python train.py --hidden_act="squared_relu" --qk_norm=true --attn_scale=0.193 --tie_word_embeddings=false --init_std_o=0.0 --beta2=0.99 --train_tokens=158300000 --max_steps=4288
Each number is 128 + 32 x the weight over its row's rms, rounded and kept within 0 to 255. Layers, rows and columns count from 0. Numbers have three digits each. The size before them is the row's rms in percent of the matrix's.

# layer 8 attention output (transposed), 96x96, rms 0.0565, rows 4-20,36-52,68-84, columns 0-95
083:104177088146069146182137156120090087154165104126179118172178074147137131115144151153132037145145120124111114119132123112138157135078141159127191135145140090130166172151120116109098145098184091119104122187108128116095114104121157126118071111135121126200091198155180139087103055154126151168
096:097107137140124096155100138146145130137165176117155145146197152096128121068106092145166157126085108159139171178121085154089146143107087120101144131051114158103165088144135183090183148163122163073153185107122160139140132063174072158110134155181130133180116114107092057140140116114170112086
083:122147051126120079096089101143120148090136116091133086049138149158111084125089131143165129121103157104114138090115093101142113187130155159120145130151122101101097115155126156218116176132076098104143103106120088083136115169067175123123114089083087078084102134120122118152145169217099108098
092:066098192129197123112146102111189118112077121147122160112125159102067127090117113124184165172106081123182141115162134155118095072158071094150143140114135120156132079133177111099108067122120136127150120115150174130148113135131009152144142134106131178097146124161132153139118158083089155105
094:167150109146119103110124090155102157087167135137123099135062180175124140126162174108150090113165153106125101156105168088155122172108187161138113150141109052160152160128111145155126161072109133110142087188128151116140100178103214109140140146124127054121130102113187201143195109122119104141
096:098163153144149204106147088141134109116164055097134158162121105116125140121081120163151133158126068083141150139116089130087121099139120080163154083135112130139145143104179117085116105153148163195122131100170152168063085127205116121164213110094110201123181135146132119135106098109137122085
122:096130147143169123126163028137119080099185073057091103153110127149111130141148159133116125128151101110138124175112091129174133145135148120151187107134113087190125085129096142106114129074141136146094092175146160150104113149133171130161150116055107122126084173154197221124159114127118089131
093:145146123084144147152153089112139086100139173186054135143098160168147140086158127062143129110173144179158098119097096103065115129153119138119120130153069147085163119097142094145188194129136139066093171114141162187138174112143096135076108197147139105132117123074124155165118095103119130078
100:145140141110108138082111156175103114176193146131228184170097134125092125142164144143185097081150174149157082150140106144123123166076135159155105122087148138111154164069100131076126160102129084103153158160116074128097144112187099139120133179130093135157137153147217119121128115117159114170
086:138110209147097097125120167152107150124184124162109104148145125164156128140073150129133114068117120105080113117141115135133116091127167145104155093109109088107140123124089105121096144156087108158129071091074127185155159126109191170141112127176066067196082108175130153130111062152149112204
093:124159122120144139084143069131132084095174079120104186093136154113106103084116094109150189107143132200136143108106150098122040137132129169093110072085094109111171090143157113156056110145133129178107094115144166170153133094121119111102156111063138151108171149096132142112117133122075156048
094:099137093100167082196134099101124134105103060120102132084177130111123152125130161178126120145136092133109146101136139103132119111126132081089127145099190062173135106149183105067153009152064182142103084161098125130151120130143131132107125110125098166180149158083134170087131142130161107115
094:120127103114158131111142115107205121082118068139135114148152175141095121118148133145134101141110060076196096110141057111114100110143151112151129184196089111135148054089108100136124043092131149089129151140144178142104174145160066131148171156122144187161108170141157186131138126119126131139
094:103094187154107097102096090176141104106144135109144077147134174141140103168107130087082193083100124181119090144135151134204171119093135133175165188080108165097086082118130157111105137102156135134191141160093168101163133121094185153085108066151155100118152081128176121110155144146148111137
101:128120161132151145129094142137173077114133145141115172175113127101136176134153130111139147159081157146183132127130068169161104125076203075148130120104101190082177111107150093110147132120134055105102158118120181189087164102179068117143145174144123171198168150169098163143148126120157123120
098:142107067141154091176130051150103086082134126124078109151109141115127133179193149111118167121143101140089096157116113127147118146163115097117101190103184132101163116118134148105205164083122116127133090154119139133161101169124187211048153128110109132142119146085157100072128135085138114077
103:090117145146132141116156114139113090123121106099126184109216113117159149096126049145119149130153115129107137113117106151114163082151093079083154133147148136101181092181193102082181118159140168170106107094149188160137135129127128127095102098140147228077126115083091120112079113074148145091
084:131131128137151164193136048122121133101109129126134139139240131136156144094151151119100128136144138137136168177095111090197149156134163159107142154130153096118164142111091127082143196090144113099138104126141141171153091070109186124153106132096116102134170065134154082149101065121109122210
071:116098126158105103135084215125082161065145172146110189182109115079104155109080125095091135134115111160142116151122157108196169154101114187094135127073109067142092136116050115163123103136121148100139101097113166127176125112125122158095112135146038130143073160145092135159152126109140134143
091:100154087143131129069134108154148100119112146103112120122140119113151165115137182129168172155131142178075136078064158163152076127107149156114091152135111154130167122168167106155115108134107116178089080091076166094111083107095224149149133112102087145086150172163058171093133164099097158096
083:132101122104178114154085217104139147117148087152103139136056103121090140130095112156151072178113113061184116074152165150118145096166113104126105135109130152153125129116157126170108079138125188133109206109172178123111136208152078115156138164103086122105086161132135177075125114114124139139
078:121072042121045142089134119121106121171142191124149100133040130108119177116156161078151124143139104139084102125125155149079088116091124153119091094153119136178116183167150128132142146147088103154128164162149129086110124127147099096155147174092162058096102153132129166098166156079153116089
061:154179154159155208109115140118125156067121078156114108124101132151110124151134155143107077124171172087158122138090138123113190117135140083152130114141119141133111079183168157130154103159169151162120129042196165153038069124184116143143170099151102115160160136132104108133094102161129096105
071:137096149101138169134118137153126067111164125069084050144111116150103128153155132173145096169104131115126072157099165184142133154130159127120112124129085141146160098137143146081112128113132167145041179135114173118090137094210168154180186121099142128171112164171139193096113127113136067119
090:125152131144124120142127059136089088169153199162132198146157147117104140131122102101176172038143133187162155142125109091133091111146096099103158123119123121160181161151135083183142174104131086104115085116055111171142158146123133112031097152127165154159124138133138108127128135091152176139
077:134152102112118138112078120106139184137121060092193124153081127110083138131140171145089081155112116129129101137154129146123188165071129164159126158104136161121030135119096145072125130127132126092163120172169098117074127144095067164120132138126139119158182071136208106118203131122154115148
064:149169165116103102166100159120120152129137137165152167178123061084166156116076126139157127131159134146071073088167082107113138192136107167122117072098085094122127168143063117154085133092051104152145119147094141167139197147105162171101136147154066148100107143148135090105160142120169161149
081:098166110161114152046163060162145099117145067111128094115120151081165109122118190159107152126108088130111142105089105136145068175117128133120119090151126119127110082176163148095057082137174155166115150126126140182110112186133144148169188102077128173103198170147131134094137138139097161134
069:190088152084156123172149172095116135143122151156085148146085149156085132088152099135125064178137142158138101132179123106168096096128145123119123154118119058148145138052150116053140043153105146154102145162131167119180163092129121120087130125115120152205145110123081177148151147129151109073
073:143112064143115171014138159076101111119143154110057099181129155160099140141194178072086099073151151137108109125108123147105138117104171132165185173192152121128170102115100125102178135134163083113118129103112146088123177128128062130117153137093109144131130157114150145120133107144123178119
073:145124133107119124124149114134102099096146166145097105099086135151138102091113117094083179075113125173121106133143159136153107103137166151132090157127056126121034119126138177099121112176105134160123101080104172132155129087090140155161167103115170071173174097186088154171143199153141045112
092:128140129149161103149164176076144113133119201117126184174068143154115097178122113151078135123161144144175112133130098152120123147130089098162153123120153144121144067108118124110129143080126067089148101126165112060097195153140024132069133148130151120087108188145148143151148155198148137118
072:142109166126119120146112084190103143165143137103110088125044133081154121131116185118117141156076090155078118148088106143116139134144141121155122153145112146229124170146163164153108128177113139183167138142132149137116128155120169152105156119051134156109147128110101110063139213041128127111
081:116141206120135152141129130111118144134128067157164163150223145143091079138079042106113124158104103076154128125143100113123133123121083115136188171076177141116120098105096122114111093140160173128151117121158128141168179158135124114117110116106089166117151102076114091130090045099093173176
125:124154106132166139140134117133115125111108137086157133119070116115161105149116115112109132094127121099131088182158142154156078148207132138110075139115099161132101145121091101144177162142100148184128061047132127141138159121146117136166253154125175071082084109162134146153149159147150063103
131:121207135164124085114128149063127110125134101119130170149056113136106128136150061113115107113105128137092063090173163121175110090129126091163101086129120128161177158085109077100103121092124071177115105159111061088121185139169170080112151113073162163113134139143091158153109110171152138109
130:155129173135125091155198189110130091127140072150148150155111132181140144153100083081155129098167155100106167116115173121152168085103069136155114120129160112159158118131028083070080093052121152119091135104131182174156108110139135102140141128131192099164132139114071126162125142125099125124
118:091113081068111142117081144092114134148101162126113144091126085112184153191155125147109086111119163171157109156115184149137144140093160109097095093099115180143160124105189127129126097083096130141093143145107088161044145112128167079133116138153196102103186136087166155169104132206153138105
132:059092175139161095182133148103137140149125162084136122106166128178114072173085126179106108077110112107089131135138074120111141093118047102105144090153110119108133126133143086101070124107133139090151136130141089135139109082205077099072171098107080117102132145113139076120076114153134117199
128:188130132082061112154178165111129071167131161152171158110143173158138110157149079120139144159144205137107116123112149123099079165141138163113201161103155153166165090133154118135140103115116073137122100163111128099162176140122096169095056096153182116130081160123122141169122069157173138099
098:138072095051100143139102214124165101137125151136094154090176116115136107154096117147123156131115142134134144148131164148105128161086137146069131088143115109136181170114164118154090122132142108077108161120092164168140111073194142166088108080180063133144087133105059109091120081099110129189
086:103174177120134116054107083155169179133116125121161157123186134097086165131125160174121114109134111120152114168102132109198241130107091091151167142149151077127103153152130139116100124084185145125150154127097066128045108097121119106106113104122132175147149137120158115137118133081109180167
106:211115126114142146160152185069096111139116124155089162143082126164125151144107123063076108175155134107142153129131134150132119107155134118174128136175121127123088123156087114096132145168099140116090075101127202087164145153132060114113151104122167041184067132127061140121171086139131129092
120:125108074124138118077128074092151146156114121098148160119111148085158187148168161133081092133170135143123126126086124185140170148138130111205083130101140122140150114157151138092149148069137127095137115132130141106066166192134072082123117115116221133101118156102131150152189189140163170066
124:141080151086135111116191107138086171106097130129137099127060134119145158113101207140101111189137118117105106109091147134148188129120138071180161165135138102140084151162089152102179148103123145116125198095147111106102104166141059118176192156140069158126118126134094121203119107166141111094
122:145136116152152196168118147138124116142171122126160103196129166088158092064057131120179127148071101076123115132130113149102096118118115141083126152160183198095124148146139120136110169113166139124135136145142135097164162159083117085196110173116200137179091067135158106131168141099093172107
129:085164113125131160135090121121097115151140166102107122124127121116125141105120158058126170109146141170088129159135123121185115161189100167103124068092180197107069199130202135077115136153156129159143157096107083157191136121141115117198096132092104075130156088144135134112140093146102129198
132:161111085096144130070126184138154102161140119090140136100137139114166111139066154125111132140101075126108111113119140140105121095137119086105114157159153138116171174131117084192150124129132106117081100096132099099131169172184072154115166153165033217075063153113109120142130097072142164156
127:129190155150105102183166102136144138128135086115169085122111140160162077138102149149124153127189127117122100102138131062106159188167008184113131108141149124133128089145140149101105087175148173146138139142136133108184187194144143148164128145084114123073130153098129159088116149107129151179
138:108159166122147157107152210144159144150109158102139136107153145141152148147075136133120112100115137111131116225092140153135173126130073119127128080195107144091105134152139150109092124090146219166085120103105122152091124043113089071149092106139201088167129139102153147173102153126100139106
114:128142205096170109111114101106116173105108143167093123146078113169032163120118111126134114159114090139135114163151112139141064149134149091149135119124105088112053137060084187144129121107078136126115126148091147116131136078107154118154195158092105099185185127141121131154108049172129110109
# layer 8 attention value, 32x96, rms 0.0495, rows 5-21, columns 0-95
106:152085107099121110119172107154133195174123070091107086166106129211162113137155163226125104154137139145140151139131135149124113179162094162141159103122135143071125149143157185154114075107150093106140140117180129137153123126121171042164101181192125135173133094137136122084153161111113141128
104:081108081139134103085075120200149111201092145142075148098139122141116120104060116151075109126091112111215107113156087098104108146148137119158110074102187100128131152185154190137140096134123085106136101116116131132116156141145132125167108121113149157152133028085165150121123073150141109105
101:158135117172091097156157049096141088147092140160119128143156149187178068151113179098161106125170127043140140118126134115179103110078135159128117141125090129133092140111151099108166139147102111167123142115135073126180125118127125176118145157157106099151069132168111104100156093028080172154
100:092244142096140137074140099112131155174077090117122120099096145120112127089144082170154083128195117096178126130134150131120133182174150102125123165085088180101156150141093165104121117129116128120132174175128194131176123131141136187195095106130118184130112139118115092154179143129153160145
099:087091094171089169158130090176117115102162157144154162110126076103146148152087140134136097092110061083149173152132072080199124125097104132156112093154158114111096144102104150087132169174169124087089152142130135149159144137120137117082103214085101144145156186119160110063131129102176166143
093:080142186230103156155122121112147084115131130088128176123130110085110136132122107115163107173170091103184131119086081126172144149149188107156131113112115162169143101136142089110184169092120119163077181143077172137154158120105131139140131187124098157144072066110125093148095146156069138105
095:107180088054123108136111152156118140135161074186181107228132146118124112134164096121081121115142131143107155133118159186136091133131133120118114194119134155113104125141089119095140183138113133180121121137219168109131147122127132133082186073133111144123120095112164122061128109179075085088
096:138118089198137144189183133151141097100159119060088127111139119099085157092141096123104136068072119144116128102107138081070120132130109172073175117200071149116159159109137101098107058129126095093108173124107106122134138126138152144197147173125112184120167139131196109102132103175142128145
088:104107185087150146154168090120110127125085076151126121159158121115163079139153114069158157077104163103150126128095125151093110141070123190079136090141142138144080187152165138115096136167104084099152187098162139083112160106137086109094164158101154176139141182071093180088105129134094088159
098:153103103127131149144062172153131045159101156072124072167149140134165121105094065106154109156198169110109100135120084099117148055140127135093114078168081144177153106101107172140096106142152092141169099132186130155089151121127108169112089121086133106186134145078150134093165100149146136106
100:134085135154083098137177130124100140102116112136122108065165153140073202122138132106090120168137139122159123130111108180111106141161122125145114113102098135096099099123073177146128138092127153118120111103130117164000131101181103148028129151155102121112115138118156152138064128094145102177
103:145134171132131160172154113172112076146116126109181159104120156106080151150144146206194120108168088205131124125124155131103172107091146162089013126090104132082083098110071108151138171087118124113098165096122123150111125138123116088061134093153144155127143093131131130151155092116160110093
107:115130191192088138157082136098115156082067102138152087081106124115113139105124102108152136182188159114122160102108125208138139134133109097172143114077110142126117135122158054098103088095123121060137120112141104156162149086126160084129093126128116107150159146047160108066144147196108159120
113:123156161059133138133128113120103105065106119123089115127096125108137126132179126111170102108079146105137149153146165229157167129094144166146131122155100091054141124145085124159164076145140162084098124109124148162072141124104183149131087094107089168129146073170172082107107096112172063094
102:113119162164111120162190120144112119181142116177094152116183101126127156137108094158064201142167121079164164120159153117126049095099139139137121161073111106096135133154151160128179136123124093177133201173153103097076123134169096199161123069100103151091094102109112116116173137141122139097
099:203073109125144106095117142154146109113136195131147102142132136133200153094162140185072142076118151134135096136135161098085129136191123133140106107123112129160143137079167099123170165112151109194087163155161160200086136146102097179134134112146153120170136176203130093087171140100150152095
109:139109168166155096089174132156116139143053128084119135141145160119163093132131136141146129125117140150153165184135135025127197117188142130138099132121149154133134132136154155136079193136099139095115051109141207068096120123137169144090143225153135167135143165122118145115125135136092096156